Weights of a small GPT-style language model, trained from scratch on English Wikipedia.
Training: a variant of Adam for these matrices, 84M tokens, 10225 steps.
Each number is 500 + 40 x the weight over its row's rms, rounded and kept within 0 to 999. Layers, rows and columns count from 0. Numbers have three digits each. The size before them is the row's rms in percent of the matrix's.

# v: layer 5 attention value, 64x64, rms 0.105, rows 4-50, columns 0-63
# o: layer 5 attention output (transposed), 64x64, rms 0.0971, rows 4-49, columns 0-63
v4 107:489475473486565546534596478475565459480511481530486460426511472517438467530461483472441485531460513463505493482535544537504501431502461478491534488445473511549515511436460638482529554457482503
o4 107:473564492622486521448505474554531540509472499425494522517558455496474533447519470494479496508493489532509411530445475513499491448539490500496571469461485480581477398513571477496546534502491534
v5 084:513607507493512477464477553488452492522569525520568493554497512470480550484482505503521490503406547552534524513512489518491442460565534519480477549481449502608492488481487407487471466563448473
o5 080:462443534474495483559602525419571496528444547486455502484542554502564504466490561488512499545549520397529446475475535507519588466492511483517455509509487457464498512460498541449446505512506520
v6 099:588554517501420453516461501521466469518518485489473541512523486457500569469568457580480482528494465505504475587596516443488439540557445496550470508510487454478492439456534500498555464524516511
o6 102:570410494473488454545485510530502471501541521493561543567480530515526495525521602495481473515484505490459502516430555541518520515468480470446498454490510551478508560552429436434482434454433511
v7 112:543433451482454510535443532513461481511503553485550506493490543500549555477538515511489504466529486538589570472539472529492546473506483515501494464431529471504478455444462489478424536542603598
o7 115:519544447498446531574535517467512446447549525469533516496505547535547527489513489559530497528522456444533437470442507551428471562484535500482493480529534512496546533469563437529440423537454434
v8 103:564588506497537476489474535489450515474494493520535474600462535506557450456523482500468464489503501588573501501427512473524463483554453507470465515504556503423498466480438426510448503439464514
o8 105:478405486458505456564519525433488493519460510526512552443492522469466492476509552504505529520486465402462575444536498525486538543486550505531486541507480446445502515524629460551498507545482519
v9 098:465560587498510517484470510487534512517469522471413493477495549535499598481533465636463508483446557500514509575506485494465460506461448467477486558517538480524472506482519505555467499543430486
o9 102:582455484470499445488504478539511487495519474524581515561517512513572407532483537470549443476450425525504549471442525468515529412492522515478463466501468503489577573451488472493514541492526550
v10 096:497483477519596546489471469501527527476586480528536467466480470501543390461469549431534499434479505546479512506524506452561571454494450476440468481501531536518547525480502528490463414485544474
o10 099:417494501526486494523511518493525579501455467458434559463588485526378512498479454541519591488514476486500483438541432518533514458480546541562496526527498494524474562484532510484535505485466452
v11 103:527521503451542497450483476492499489529516505536424512516514563513407485530524431531461378552438561446487482578481488519552497502565543519477494488553589474535544484489498512487498476485459491
o11 104:500425485511557510476577505469513553553526495559490547493564502473557544472507556495468540455454558498444482510434502463519498419487540477499435494541469470495482490451545552403472544458507471
v12 090:460511515519505542468551546518437548521530532490551568519544523548486428508499440500474482441523437457506516452402483535496464509445501462490533600545546487506499515561495520531476444440440500
o12 088:500504533491558507523425466485478453472557510500443502538418438520500474519471495474544546480443477550531593509571457471459533478508479463472498547566475432519495452525519508561551539511501588
v13 104:460395524529531527513480510463471480489404492509503549522534579516514414446519459540495471461511464464529547499493499523553487487551533466423527543489582485418523475532478500506455566506497529
o13 098:535499449470546500453483548512469477463618508498526545533468530485444437497525470528477570520486493519496524502501471509448440508456452516515479480566474482509501442421616497510546540551522554
v14 094:541452481470483481476516478523487519560527560546575497541446445501559563525558514490551492503500508498529471462503514470466522523519484483534501432490559420518467430426515474541446400544562501
o14 096:435508501553479468564517463472514507538582490460512509466501503538518524441509479517544450476530539468464527466455525556501552492538517467508462421557510518503541553510478519520452415407472400
v15 110:570478567487513516557484529486533495478552495515530536531500566436526448396484507507476528447606483494541468480449501448534490416533457482473490549456546485455485548522466521538558487495517539
o15 116:505486456456501442467417524528450468459530568437499568521490468532464483523525514517512517588511441509476536474526485502410511484483489541540546507554486522445527529532567441524509471577434542
v16 094:398373454514437491572517543515485489474516512480513457532488394466483515493484557450566546495529492516496457471454497475490531508531526485522545497462440522521472555500518475520502482437561523
o16 093:465590530530512539438495425547463507526486495470462501479458464555468491475550441507511411573547534545527498486495487454509478550531404543491502537495530577464500414526471499512481465533509478
v17 093:537512553509527517466545487476501488485407495467425491480535586488548600495500487546455508500464495431437508517503540544499488466504574481451510506485515454450460498466476574525504576562449529
o17 091:572541500470490414440454566523554469519551517529590464518498517478521452518483537514502452501447478539493521509487490568459417439499497465492543412497465477532552468458513502523515484554531562
v18 088:500434566399509524453556494504530480472474514514470563537548482528481514536499499438478462512464504469519577518495486501565516458495557513507524520445561452471484426406422546485473526544504526
o18 089:521519464523469555486472490456550521538577500437523515482514524453582506451452478585487488471513542503402467468450520545477495513518478489486498553603460444536544479449571523541475478495508532
v19 100:458532559531501473434437458509500518519481487464454554524545511532543516566487516575519462567484505464400522537545511527450474535542483484539479481450569444483499414465544472508450446502466500
o19 097:489468502487483509552534549494556492579596424545548456543503526521480440485492511469493478403433531506499540453483544517534508496489523493502447456569475485480543542488444522400515537471530483
v20 107:478530447519452485442522534496490558513399509459480481485519456547568531591478578476457462530480485447412501450507504551464512569449558511460487443534533496485512506456509565503507484517523517
o20 108:461568553515487505534500504473540514516539463566480384476468494493525504527426483483544502428435523550482557558520475544544408526548561486467489463457494476547487480530453500514532519465486441
v21 095:469409484529518515483403527455496447526555511487538539482539531556512446528516449487492423516472511539576503481589479477475501494504416531539510491440538516534498456521498463454442561521551493
o21 099:485499500545492604532546474497473526477566479443472501538563568521469527412522509489452538507492530463565403485442549465483538538478532517497454483494489445491465567459543449454475520509522467
v22 097:513490417498514523476441516497520536539475525513444491427471478559518559507571490533511464547443518466505463568450502440502476544449459500554470458535532445544521511557545515483550396531540501
o22 100:500499514539503459483523441501469572476548459546482490521503531551500531490514529494515514446425529562456503516478502493536532449467560490428450472463548502529522563519415516489507520399463392
v23 094:474444473519549509440473561527498463523611465537488545447478485554418462490493482490528489516441477479501434537542458482477501508492433507525541490560560528574562550536529487493487454531562509
o23 095:491474509548570560480501415513438523496502502426424535574552507498470539459504502543494555536517545559530413537483484427560518440499509538451450473502518498499432522511470495470471519449521510
v24 112:510509458537473473515453519533409508533598538428514509515581509488489546499523410483477479484505495541535553489466505509487445532549471489546495556518584470482524485511531394504442456482467502
o24 107:537459534496523498577527498421489477463541468544513493499449478564531497513529567532528520490411505438560511497521507477460641487467488483466449538552518497456496479532507462455488426527500526
v25 113:475485554470437500461527484563516459479463473525508553447428491608437485516537437494438500489491494526521529448441469509501406551472545497482537513508558506468532546513484500506538571520431526
o25 114:546514466506495568493467480464416506482509489522457517531461511449569487531482500584520488436495501481433465578547521417515518488506451492476533513464458492526495457489555521595515500451556584
v26 100:522403567517467518496506480544507526463566525464497530618467491456444522508490458535512524477549545473459478479477520549429559490483507476451500533479428465464455435486523474567456502549505473
o26 107:505482486488507466509431454546526446504565504506558507457483421520576494481529473529537407493552494449521595458448508476459504498516465489587488471570465508476528559507434534490514489538549509
v27 113:495451481489497545516441507488549496507589552493560506482511440515472575505521473482573480502473482470507534513536519457437457479530540489620503549451536469577468499485502513484493431503580447
o27 101:443533531521470543532536434540524532485556529449453459552545482628512487437531471547490488502480546497488447466456565524469591471463490483475469484570522518519521507530438484471477467467502468
v28 103:521505464506534510493472479539503532465561554505565470541478451469552587483452541470568505447517523491428471531526506516439397476542486484497482511506557449509461501469529450536515397470549523
o28 097:431495552529477389565513539506547489533551531507473478480521438613488478490543484525509466486489496471462535455548525528560522449481533512539446458544495527455521500539432516480454450512499435
v29 092:517473504500437492615510483539466542480570463442423473491545573438459432475519452521448511424589490509525462498484498510463516528528513522534495532503452521445500524516520457511524507431498544
o29 091:566495482481545476483430491532435466436488515545559534513451432553496486608514493512488490495469432482563532501513463473427472555499439458494518585496531561476482489557485467475516510549485518
v30 090:468531486491554481458499498488480457552605474547519519507544512497386429563488479477551463542458504477425435487479521495471505491564498501513535477536506552551554460530516523458523430446506463
o30 094:436450524531549599490532465484493548575483491493418507526545468485466546440523526451454531506533596495528443519487504458564502463519501466525493487536506485474443461521508547403479538471513486
v31 099:532574544455513513447465529500464515524542530437507517538572599463443549503537467527471421460483479495464572508484493510468475496521592489456477569470568513527507468495500491488421463492468485
o31 093:513452517403504522555544499421571495483533536550494456496542475524573462544459542522505536456466477461528512483493502511446522463474526434494468509632492452478518523462530488467455497512487567
v32 109:501536482521441456482495499526476497457600506525497497434441481513396551480442540514424552495475515452496513493565508560455447452542517492486484500514458548511538538448534574502545487519570493
o32 100:503491483545490507529506520556521484471440529506431496582515460530587490521505498558583481521554482474501448586479493481541504455499519498490505437442479547503441484556436478410519453538497445
v33 102:471410531486416538482476489470558469513570513468421493441529554562411505534485489470491541581531486499564533508504501445522518486493480496557512472449552473515514481511485552464514525465549567
o33 095:573574449529481619474494461507448513464499455499482526544547459507533514428514487536501491487432503538487422479452551448452526526465493503471506526552524525481583503509521426468486453540502472
v34 114:445558522478590483458450467500458496506573489554526531537457469497477467550464508531584474448512525452452435509473447514489505487578562528454484544547547557530504483512529469468464476488534431
o34 118:420412505467535567501568507478529517580487518528434495526558480518476502488516486474460515481548529440500481471558512465554478492516531506546450502544469501454444535460511566419443559508548463
v35 110:522445448475515480498522443509497479538519518440493486492527447510446454491589497527478411463422491484511499521489501557491486519504472503559512567480480493617526478615501480489539457542535462
o35 105:526416517516549495496483462524523534464567517491469486500507544554510569510493472537494456512509509568542439526402512480517562518438455444450497546498524471539463494490491548465525527380460534
v36 099:503522579503515493495467533470498461521473535530443571501514549488395522519483427576475479540441529445477480599610497554454477524513550511486522511518520479493494477488504478503506518537424472
o36 098:589458474513537485491514507538496456528552527500552479566525541451598460477492544459435502470515548492495465553420536460520465434479467475488437464515458513495518508476438523447482542499565559
v37 092:518529526533501493456468549420472440489522534501553498484565518550431494452486439499491468455421504508526520491566501541481412465513484501467503578533499563488474530482445507492563583554482447
o37 093:544435510499520497528484519498483501448491542439441437551505531512560467462472574509478536568549523467520449559462531496526537459443506495498532468428436443525465493495566439490524492549532586
v38 122:503516504490563524517536479483442490500527434521480515540500563492420407456483424518458417505453516463543501526488515516567472504526458501510520539572469536507590498487472548507513563491432440
o38 121:520419522510589514451528515525486545469456508479515625508475492447495495493528532513464558556484524491492522523478448476487537444500490477480484504496457454526403445494565518453556565485504568
v39 093:463491516475486514570442510479512499518416485486469514506534513498527409537521505487544436479549472522522559519517463494510474554493593570517492516408537477464496488557456433418533561463501532
o39 096:503519490464484564500547525458471518498546530544507459492520559509478480502484476493384540433474495448469448501549529504488428629456470475483482621504499509488523484473523512515480563512514499
v40 090:508451484429529484490548472535521539514465440487491424462493474535577576492573564479570524514509492486510557422437477548539521468561593499429480520509526482498527482477491501473516518506527552
o40 090:453562445469485510470517549432526546522473490531494444461545477494506508545529447608542509449507478483469506489554468589476476534513511455496542502508539496505555461439554570519456469480469415
v41 101:539497507455447506531505536541416500453560517508556527581473452455475511458462423441466551495542501529557581508443494482516482469518501527563500545483436475443505483430449436497471505500509514
o41 102:525492480488474511548480493462503452470447527462508571457420499506598520478520541551520486533524502391446529468500508510438552535487488498487493602544491485470491466553499507542471424574508519
v42 089:560506521458459472515497492491539516498477471478433450544476478484466575508569469547454515539503530533530426548469501448473544546466457499561464426530393479476491470542525486514563429546496523
o42 087:582471503492501451477455437540452537469474466550576490470476520471564532513512540490522441482522497525449538490411506511523513501512522477490515514455558524485539598561409527493479502424464454
v43 107:536493522493513500443504515465534470509514533508504509463531542476601612475506550531443450488466517469495453478534524503485435398546461472451507499468543439532464494470503555549497580550532524
o43 111:495538514516488430480460543512528494510607528453523471536534507534496470461512520509542433585482468558509497514443529534466514423542557527489537376491491468511516515467550446495486448526453501
v44 101:446422455556541518528418470459580570434505509522565478459513413536545534506424544459529565439498532490476556494528513478510477455480527494512475564506477539482508516483527487516478507518527452
o44 109:452559513510458473492514516546525514438496464502475424495484480592424442517515410517535540478512496499485527478537496535515565485491551554543490517502497485549478519469429497484562520566561403
v45 103:537536569528528458469528523573421473561512499558554548548449526498483462473525423537549516546531463464459444479525487540494581479518479474458509459516501497491512474538539404510473512522493425
o45 100:472394447483554491527466537493519472566514527481514525514506509399487511462543541461485506509584556442551517522523502462490498496523461497562507415537464518431476532491487570526463449445491538
v46 090:525441548463565512433503447568523503477601506517491520493406471560480474454540476511478444510486516485533502522477506481558491485514413474540487474483563487561560449550506530506536459510555453
o46 091:472422476526502517523481510534520581491538475483469599503550515483482543451543473602535475474488492517437504470481512452531578453474537511500492499570474476480478560505535532490517487400457440
v47 101:475502506536543547437478510451507478474482481533438512480491494539448485508443476515419509481435500437481552580528501506571433461556586514406517511489525556445527509525466522464512532523436495
o47 102:551507475476504508446545550506534501550480517570443504519527537463466487464483531526476544465496498488452460519503492491570447442454507510498484507518445445518455464446526528454527567609610551
v48 096:410462467467467495492569520478550454463424538520490524516504429532502514556476574458465499505487503506544452446388510517478463490474573516522577518477437488537476514561451494501515543485503473
o48 113:471562526535491546432460454509475498532533508491463444480451535470531507442491441482482389540545539553482484538478533450509500537552455527470504551463516482529474401496546538571496544490540543
v49 103:507514577498520489477476462559561491516511489519538514505495502485516513488469529441576538539502508488435477497457525388598482500478485466596499474553551495464525519469522536508506447457412440
o49 104:501463519479470513467500514519469540547459457484497530492470482464420455534493481513485544493462584570416538505581505523500616419542488519546517480561500519485522485537484530527514416449486527
v50 089:411461517534471521512413530511470469447464530452511541548536507505509504556462505502581502456531513474463549557511460475470443538498587544457521509495551470491455481484510432464404503490477552